Part of a small language model's weights: 9 layers, vocabulary 1024.
Each number is 128 + 32 x the weight over the matrix's rms, rounded and kept within 0 to 255. Layers, rows and columns count from 0. Numbers have three digits each.

# layer 6 MLP down (transposed), 640x160, rms 0.163, rows 584-639, columns 0-79
160157202116145163122116097123107159130148154136144115162137135084201110097169175100123106075091142116231136109151112104114113074109105132143105117110128113145172131187139147112124164152165140165071120142108159111121156113149139111142210164
125162134114176089144088127139211138231116132100101170111088098071124112088123121157109140172141144135090123134105072208093146084094196099091165114066169073108138158174158135177135111115123176063111103123125111160124069150182162169118124132
121150074161148092132188134193079077112166132119144173112150161105076168154144111155114065145107139090101128095130137112090169123116135113123066184108161076114147126158124088149179162098164121120153147174142112103156132148129090189106141114
064032132085095098141134153122112099096124120139098110105128083135110140165179099102171155103100075156145104170134116061104096121141140182115101098146132182146104204055162110138093124148101117097133184095148102141090138164115151115092099132
116090129163123106128176203137132112086083108126134147076093115102099142118164119131075138103120176107135131165133128177101135118140094111140063148120163115169112162111128182148081103118141139102133153096163091106158123091113143128149129099
128132090127160192120151107105103119097156145097168083074166164143149131114130101140134176108163111134150136121123094087128103106145120113193126116140141150136136120184146133139162086166106164154161179114119164105160143105118179163093101096
144142152140130114179123115109102210148142138140123165106162129137071095078134138113173155123122137140140127165116139129118148116084130109146156163134133099079159081145178097143073114091154075125136183200108129068094169080138135141101116114
095146112155087111180105103084149119150101113114167096190116127116137121094117169104166171133071143132110099150122143141153063118147085113096128127095157136190145105124168140181195131187136164173122107122126105113086102107144116125155176147
051168152084152120113118122146167192167186153154124169104075255118088124154113118146112128130150109182112126106101100120161133071173150082151131099143134199092196160120090135147157101155080096103117116142093069142130147070102137109113100150
111148140096162092055234201137119183111077117124090120182102124203128151129113102100170184128108122142129167116060136113115115125053167136085138152093078146185106147114116142134120169104070126113112142123113106110119125112151126070148064145
147097134180170161179105123110138113125049129153116124144088169117154053137111081098135128126153175204184167168090081151121115076109148123123121164086097064121174140124128108172071107115173120128130098154125117064121090115146135082179172120
150119132155088098162165155100155121127140166132127128175155138127157121098127190134159065110169088117182090102139156128149121127177166104050178109159152097121113073149141129115211132177163143052091122197142130168100123124092085213112077126
169161132118166154175183172175203124161068132151079161074119154141107122141154185173166107125077114155132161103124148094166092114155180134145135088169077147099145168214122134138122169145121133080147140069105153098138153107122149160100118106
161093085042135148157176127150115122122184125141150095126130115154074157118145101127096116135156124123153102110112099117097154106172150164115147150153083175111128095126143112133111161150175125110130099083124105112118138114142110161146104104
098146144138129192131125110184151126070113147126098175121103075113129113080138104179119077098186121104072120191124142157091114152178161141132128057171153129158116106127071105144082110180093138180121137150116137145167117109172155128105172091
110122144138101117158121060114158109124174172078195192166155084075112096101169131149061134109170137079134137143100115098138127085117127158055132100045141089125105114089176170107165162121159143103100102134116127169147143133152154093133138126
137148097107116129109134119106126153136171121128125098135133123130142165143118140105144114126102107131115101120151122152135105112157123102157171105102125136105142155145149081094128134127136130095095043168112095097111125150129126134011112127
132142145160165186142148131177069159071054135144117107109109158173098141082150125084132154122130109147121105104098190130075153151082133132119142075136166065110128165064153138144125112205142085138110121094141108126120147130126101085174100130
140142121075150145180127164075124146129152094176077091113182136126139083112094108114158125149154175119100144167107077099113124156152072119141129120175125122188125122129176102102125164115167128154130115196101134166058141161071228136174125178
145070130176049092134126100119187133124124135074162133183144103163142132148061183143190098119084115136152123130156114135163120118097123137144138173086125117167104077088112122095174121093135121116098110135128116075137149143165103148172213127
126119115131075102099099127122075131140130133144148144108161155096138144080161128099162119088149117106098129100144083167162143121097123118166194139104160135168114198140142116141164141139120153171124106097166141152119115101149127121155114081
175066159098085110098105133123140101148069179130138150096109101173147061161117130118140140154111112158151131109136123137110075150163173141108133158159148102118116134154145125088122063154101156115105128050079129146101051157147135086146109130
195133134154134061137102096149123139126095150134163116107128188107113142099131151171146143151113183143126143114165076122098134185091151134133169126183106128088046125120142136161145116153144064142063119121080096151087160128127070110190065123
091066164137139127172132070178060058066179161104134147133104134163133111125105145141147062106093069133152141183117148147170152189151145095139098154126148112101141079103135123146107138087108206186146100177136163057108115112182152142152097048
097142162158111119131183158125120104173166137067190125118107127138116169156114112133198120155120079131182081218181164086151126128072137065112155156144125125130121147162165093101123144053049191104152104130168128175104102110140123129165062168
111182068126087134153166119178123112094113137126117137107107103127176160103132134164120172099072124144173113186128136098093127135122151044169110096127121119120107120060148185089152177136144106104137158130154099104146177152136127149214094131
112131190126073114148077112082103144116136121067100083125162157121135176150172126055123109129090148141071146087069096116113142180135138091103102154122142111113105134103085131181112103163124111157088099146193162098096150151094127139090118125
095171104134156151046147082112119164074124125123180160104074113059151118088152111177176082108150125189189138163105121139154140115085158116195095126154128116147129146096142166099098103135124084081142107079122137103063121128123119180131112078
106138134125078095162174129113153127113139136103142171131145159120120083149104139159128153136091088163072115117134149149124146128135105111133092093116156119173088146081120137134195108119162113146131112157133098103103122086102163114109121170
066111081114102147173168083151155099120108118117109138148093128134141145117150139129187158091101139136080108088102118111177151125134194144123135162190126110086188139128143137112142140086126088179112059107147175146180083156115142102175142102
143142110088067170160088122137094123109122164124125167088116088121145093159119172096158137152093128137154123075146163133118149122117168119060122152077183108194060118114112130079107116121160126131141083145038080066148171100114119183102087140
109134087125120068107146140065097133071141111048125063091158115126142047157106146125113155188130171114173146065155131098105130151141145133140099123205146136107072142090082119127147115152091092124092151087122151105107138141117137163104142126
061144163133140155116162123094194096114109103119118109127168117149167094115129120132114088097119118133113162105119153131105139093167102137081092175111108119151135104117146144093150090181170207121149083140185144068103102141100157102122127074
109092154160066043088131115118121128152127103096122143176132152103126159161133160117095099135124119137133116113129077097055108091148070148148112078140187084082146092106113152135175112160153109077178158107129118134143052075119124144095134076
151127107191110205086117120229131255126122075120149168119142137129168122096134103114148155092132151130124127099092188106136114117106115164146139104120141135148146177137125132147096105010141133073181117133110141106135095149153112177162192139
152174128129058119170127127135102181151151134130104094118125070076139062171120134092080177120149130086106143167144144127132151137160107068096145124158125145127157130078110134139121159105102173133144156111132109109126133146127082094166119147
120150116129130185155182205101122079120141182089103097098130109187172163126094110151172066177146142125129113093138090147166140068116136159098129118152086111114134082095107152122144166087110171103127131143072072125143140160127114168115092116
127122119138140123135098173139148100142093089084166147138064127104136128118188142111200077101140126130084103097148184193166096170190115122125174097091188180173148177132127137173148098129135132086154140136114106117069092131114128115160128134
118087126157075120079174143095160098148150137113104171130159087161110157128119098151117109168141136156131118116167085158144101141158093072125074063138091098163039141111112137148117186079141139142184190136118068167120144064114090099205106077
097115137114094159132134180179099121136113054104124139087098146116066178090139144137091108103155140119125085125111137158159099128088083161107121152169110191108193061129155121154142182152128127150160104119134148138147112179136080090081136087
117060133174079189138126140180120135197137156123126084142105087145076075098139101138117150127162102136153132112147121170150120110145144112107175170077111148134110149085149152113145136144131174147099116129139157136149170112124176119164108171
099103179110141141072137184152110114135190118112103104105175124083112156055138146173113114147123151104125156152087143108167148163170144126143145109162169087135107177148080137122171087110203112170193165143109124194144095096133105095139098100
125160106117109092174107149130134125161126079080162180109123135131124123161126108152106082095099179088147123155128099117153127196133110218117160118127142136103104167148079097087216130085130203112059136154115117137101105087115148158155151080
106075131177145154155089156138102132135149154090126116153121124114119142081153181126113116156219092151150129153078106120122081059177155145110175121123164071122167149127159070150124144198121133158126093048133122079090125110086135131092138125
165146108103129169108153111117089091110145177114119157148165117062162133087099069103074119145130137128117104102080155087129101168104145170063144102091165130116085137120106167060122133065154075182126101107093166135137136120143107158094159116
123110117112130139135107177115129144119142126142168152158083181145169118123142130136171070131155075100172163077074099108112105106114170167124174166133130129102146078201103124123112110199115152107151163180122133143124138131170136151148105164
139164125117137124202108131140132156106117098138119142135116069134158118166150125103132098134167135068195183086105057110141115128052108094128124178129185142073112147179155156077165098164159157164156120112108114044193128111126130208138080137
141089128135155109167182155100150148145065121148137110075146149165143172054106157135131125120118186068093121196108197126104161094115123079116117135129140102075137103115151137144121173167129114125101113106150112125207042114137150096156115155
105157153109170085136186122152130090190073083125141110166141131124118094109098067172142105110106132131049132138152135121142134152102172097154105166190114115112105147124107098119125136047184127138154089119152142140163157099147162119141098076
133129134098135119087067173152170145111151120143151089174142098140166111161112166106120143089037140101113171124180102129093206174132105151118104111081155130102076147158149143098141031158121106130145144116135104137163084119126083133163167067
154124153145112075180143162151087109109140138083124161098132137116112088175124145107113098110100109127067124124129139177117109145074163181080130132119093101122155134147100097168152139084134154175129153101170141157107145148127117147083111197
082152158144129114164186131162109094130157110159142076117154134092121127075138095149223123072111131102150139181146135166131146173094124157073164125056162161136108159125141156127099078110092140115116136133134147112181126128159091127148120139
096163159168109101106104101175118106109079035090180148098080092100144078135120109103155107185125159134154142115178163111116138115143065135140108095107107143128137136139135150117173141156142158136169152102124128122119148133094096160128132113
170144181222119142088133158126141096113123123069144122095123108105012157146173158118169159101164105136086159167165146118063200135107107108146101156141080161084115102132134168161158063096194130159095158113150174163135100126086099144135151083
106107105140144064106118091142085185110115145123158123080123050161116079164154105039085115163135143138141115175143162076112113129095169057155101131097102112115123121150132016151066086146121109069115088091156201153137177226150084122168094168
158145096145157138098150138036165132182166128164106097209134140096151185185071150146163043094133165071074131114099174102149066075178102109153116114106126123138081119101111091143123066146113168145130138106131076107138050130131145169109106148
# layer 6 MLP up, 640x160, rms 0.158, rows 585-639, columns 0-79
145199162139140128130193167041128092126072103125088102083193105145128102103142138096101112165165130140118148123077140113115103116100103123137163204152130165127070108164175086092149107159144117109174143048143122155107124125159147105160122141
095192204072158097127132139135176160170123152113111129113130132107133147156085152082148130126077109144090117158132147103107175124144116096102156136153141174099144149126065101155087103092127148073116097086117165102136100115164118122054142139
114137073116144170139175149093125104082180174041164075077080125169083153139109105122132170128149092093107096101121185104161078123167132110101116086129083072112132122167135092107153133083133183105159102095125119176125127156147173117121146070
091057075140095146082160139076069113154170188120122126135092158085093102109130238163103153139110082097138152169141175133117155123077164208121163105141096135055152160118163171155128135132043124113123152186135155065115124112139123107043155076
077073183084168139129130155062150135111143076122092127122135122111173139212100109162094106119143143174136075161081112118195093114079111088099080097136116119102140112132125139116130126141142180078134133118132111108099114128144137084142144166
120129144120116122111159160091136176101140078092081128141098139110184103145151110123129108128138072147139121125090109089116089136160150142150156104155176145159162124153122072123095106152104164135194094118130143137084076108146087166199126121
065200136110142103089152143206152156093175092143165153151176156130107115144120179086097107141139106148134137108134113150076097110097128118139068141118083098180083151131202105064088122187113137128060084152122139126085141088115104100133114119
118083155146121110131125160099147146104140075092124159119195081176196134089092112129103123110064131148124118135128086119126120127165087144079061116105081136143198108104138156116144124100137182092159129139173103127167099101115187099050094131
090137113126123159103145117109069145114134079110131130148168112108146135180101166138187130079095128129165059179106140120094145207138133123139111096129106120105073172085150124071122090109168163145145107154164088129068174133125103142166116147
118208130169139150097136093148110158054093082113110082098127149104087119137128124117106119117137136120163126200106187092117170095177118176114159105145106191099098125091097094118127118082180150121121105095121132127156143092177110155148088099
108138190176125050149100109110129162162169127125077097130112095157127177161107127125116112139125084177141158106099075160113151201140045130090159132118122132125095138147099155042091110047147164120137171132129143115059092115128186132170152126
139148127099142147166154173147088117160128161104154087151171158119154154116111157085142164103111107090104101067068072123093086113078124128068132086212114102162108128124120115144138147131141161099059180163073116143123201144105113094139109134
125081101151157098127122109135120113113109141092156127089062158131110075147090055092142115107133143123131157131153087145139145115128187171148117134085148103143143136106131149120071161169134076172137153149102141171102098108106153092123144121
153131082175167084071144108024157161130073137077082145164112087101125095176094085136135101135124137140110081131104121058107208135185135090156130143107096102109129134147124115122163088100108148149125110171130127136143154188129184052136066142
108146178127106168168131140133152083103209107135143122137133133169160165119108162071145162144156059082154161077072167098103094137120093118163126123185057105135093156155166133111124142151186135124163097094119119110136077111113158158131179091
090130099101125160127122170114146219128180072115082071119166109174114109088114152168145139154109151143165116133144156100153191113146133135199151102086094147157101141170130044128081079116189118109109076153129083056105123143152154209029130132
133152067130142122186167149143166184109131168119159096076134155150109076100080163128042144144101149116100146160148094119146087077123095106121129133095143113150167115160105117117121170128162109136117151155115137158158165078099147110106079141
133146132146096128168131173123096143150131182179103147145114126131216130148147096154133131112102117093055117085169158118107170118201155158133132140194084127075100129166092110144183179122162184133104074109147095096126082096149101109134084070
158087145124160121100092154164117139150074082147094064103162101047186137119115112151105180121121106146116164125077174069091101093109134128150107081110109125202096093068111114156132155165136115142196146137163101074074055139157127155148117160
097125098105122132155125142117080095119156080098146090090103138104125104163098107094142091125050142165110135149157119117133134146083153104092137155116113053153171126093157137151167127135121097186116124174096201138038125110084152162112067058
168164199131109085082120083132079125126117099162106178108172145067075113162157118150138150172121120147167145153150162133124145136137155144084159129134100120075118090113086139132109099116201110179107148141149129113141178161180111123113138115
106196099133112158115057136099176072126139152177153138140161141172162099210123075139116116137159101159103133121167125132164087095155105133181089105080064110088143110141138115129126116149131130087101172136154084112132159088170154135123110139
101091114111109112123171074200125093080168136157180112090155172109140175119129085106194094133129143098039089146122192152091159139185135117132110173114179129056123115095137072106133158107072071048115147106121122111126129072132135091166168132
121131142138164108186134115089158164091156162169099141137174096086119121103154154186108155135101190113110098153041153104150117162158163071175106075135126103071180154146129103125104124133165118092172130120149147161137149196161114110103126171
126132139129169093130173126197088132113097101131127146017144115163119097119162090086083136092119116112104130095077128076147126129144130131089081162181142110194078093108100083138107117161192146166104080092077066062173119098156153066169096085
122114072176123127148090112147076109165111100162113116066118115150119138130139124104103090113150123110156133107129122110141098159155152086118163146166132168144117135148150131111127157106147148112121136132134077181157124118063018128060177092
154174090160126092116162139131092087154131156178119103109132146098100200115121111056089061053083122131144166154109113077165126189070162124163132127168187079157117163119158152181103111109135121069142129111099119094155151126121070147093134145
157152154152125142134129112156177136148125067115161115138127182170140109151127120088136186101105155139159166181137156107140123163099130148158111080100080064157112175147168093071188193106139160170143110131122162140119122093105121162136164164
144130115132147132117103112148148136089132147117112102117098158143143111114132105110170150143171213167136129164150182134082139154234114178136125102141088093121133129091201152130107166097134142128165146160152165160132103156132121142228145139
189102079104169119098110102063152163131159125115136136121174127228151138114158097119132133083090179170136104143179182088132099149152152136100088139107097146161159120161148135183126131141115064168140142097092101070138149084115122090093154105
124135151133178087113092110108105105066093034109170136081119172172096138179109123163138137146164118198115080112059095050051096126152152117157131140105184089050101143148134103165130072106098101100135200095103124172109083202142116157056149095
124112162167124115111097092169148171150134162084100104141156118107173126126152134138175172094070139135152092149135098086121179106115157130097188138138204111131057166059158154118146157157128146124097146121098103167152110120085107102125151147
199122077162133112180143105119155100177195099120142106104125122148123173124210133127145138149109072112144122131112112153095102156115110091157136164128083079106146123113130138116193123091144143114121147145173097082130104066106110184133115148
114104082087110094108119060185117206094104088136118195059111109158165117154172101138122165124142165106074063088060134125176107071101134153122133101105093087174106162067091106127127121000182125049100110154176087051104093136149121151134163076
117185091164117127090139093087138116082095168057156040151166113129124104159090115090110096162130115155120136113081133155144159118122144168150106082124148108122108123141111107140100135076158083119167118143093088133109145121077153146131188150
052106097102161173082117136104090123117077164081138174158145137079102151160109140119150124127073066142101106156126133096091095109105096143106107170084109155101138101115188133151126148126159076073150134168133108122097119140178154105191102093
160131132151156120127090142122104135096180153140135151121215150145102134106150175130148108130131143147113146183114113111111173123122146185088125102173124170156093109129133098097122109105106175155148147151130118102116173129078097190077107168
042124108131134111091204117152080150118114137113143132116113112138186117149117086172203155187164136095149115140132100108166145186152189126136110141151109112106069107086116144093163108123114094126127187111097111112157072068184162101114145091
128152136128067099124093073131202097139185147117090153100138165184211107120050103137098205196137107089125124163106149120127104094058151126120133153135109163107105159141112082085126092136139117121129124106140146152090075187131116155093120183
135136131126134135151154120071129146077117146129086164086194158114105117110180145140125074116084163107082154173148128143134145135137181125137201114158166112094094068121114119094121117085133127133143152114094095100167137137123115145145127079
157106119128091119117139118137111101179162136085182117145149166086153135141118151153178081204107143146167078146105157154164076176125127175117139116101160112131111104115163131109138079126110183081139092119106077120142104073143118090159078169
157149158111138123142103117108156142117099157135106113170157151107097134170129085115127098131114118119150083130091134122072106205140185185136164192140127121109117134122136110115139100132144131154133158129113172138073092136120136144131105130
115106139111088125123214140133136113136185162158142125073167198169150136142119065036151102153122118137108085099141162135094114147142141108138151096155069127124094083162129131083140090118140125103095146093113155119099104122148153121096102122
115120117140120144123069151128137110104102121145116057181143124135101110179142116153186192148064077145111122184126098156063113106091068064170107152148164115119097121175142113136171134183177125125106073154175143124176042142142137109070113116
132128160141097073126100081121116168082169137181119112057100152151137108139040085137164127146076114114073111171150138099132102146103150087131154127141087112158099146128168154095114137105136127158137147159139130109124121133135136142157106100
145089127105089096136092067149164171142156174104154159199128129148134072093117113090107088124090143173156108148102169130136050138185201136076104110122083121156077131122134109160169154203104125126154112084137096148140094122087103074126138166
118148102125180115152126151086091072113162125105138158131137175129193158077152117168117087112164111151120122134128078152093150106142163142155217063085111115152106176159144109195132132115140123146072125154090099159140067098160158089116092063
066100115093128124185133090121133122115076139086124081119180149178073194101099087105127157082130120144148134080143183124097157170096065117145154134144087119113119132118111155142135122114159145143110101119110182158082081171155114118118168132
097142133055163121139161128129142126117157118101088152119100140067099161104124174086100099136125207126145201172137059156186111119126140122139161142133138091167154124107085111097121092132181127128118180140128099100169108169165114082114168113
122122085085135086076111114126092117053091132093154095086129094125120088070113115151070091120098146142117155131077117092101109203041092087082096115119124072142106139130086140138111134128141154104065127126142108078182121082172122090133067169
129129137130057146141106076187145092117175124117099111125138146173120133195141130142166113111104099096133152119130107118108164160114124151122129136177137180090127121144158128135091184114129133105112166150131099127082060144144123163136089105
153062161125155132165196172129101095113105168164108129120116136138122151144087141097130146101105188139081123130163146143095133190145157122081069075130117152077135126126076140076179106174144064113069118183135149036162188100094185121133119122
163152132140119124220145136122112118117157171149116128144184132179148135138067070086173174119109161126155114124121142113144150134181109100132150088130102098137131202145131129098158139161077124098065131177076128157108159111157142205128117140
136127104045180032100133126097142103174134129133117132129145114111152231141072121130163171092121154144110218200150040036115121139183135114068136143098150115072158115129068095141085130088114109077078140163168072099105088136097074097117198131
143091101170123156149159135119107141110087123077098117120112110154198084083171130161149106141135174113108159164064059128116173157102174116134106112121050134169171156073113136107123077092120136123105156102054082101130139118079118146116158104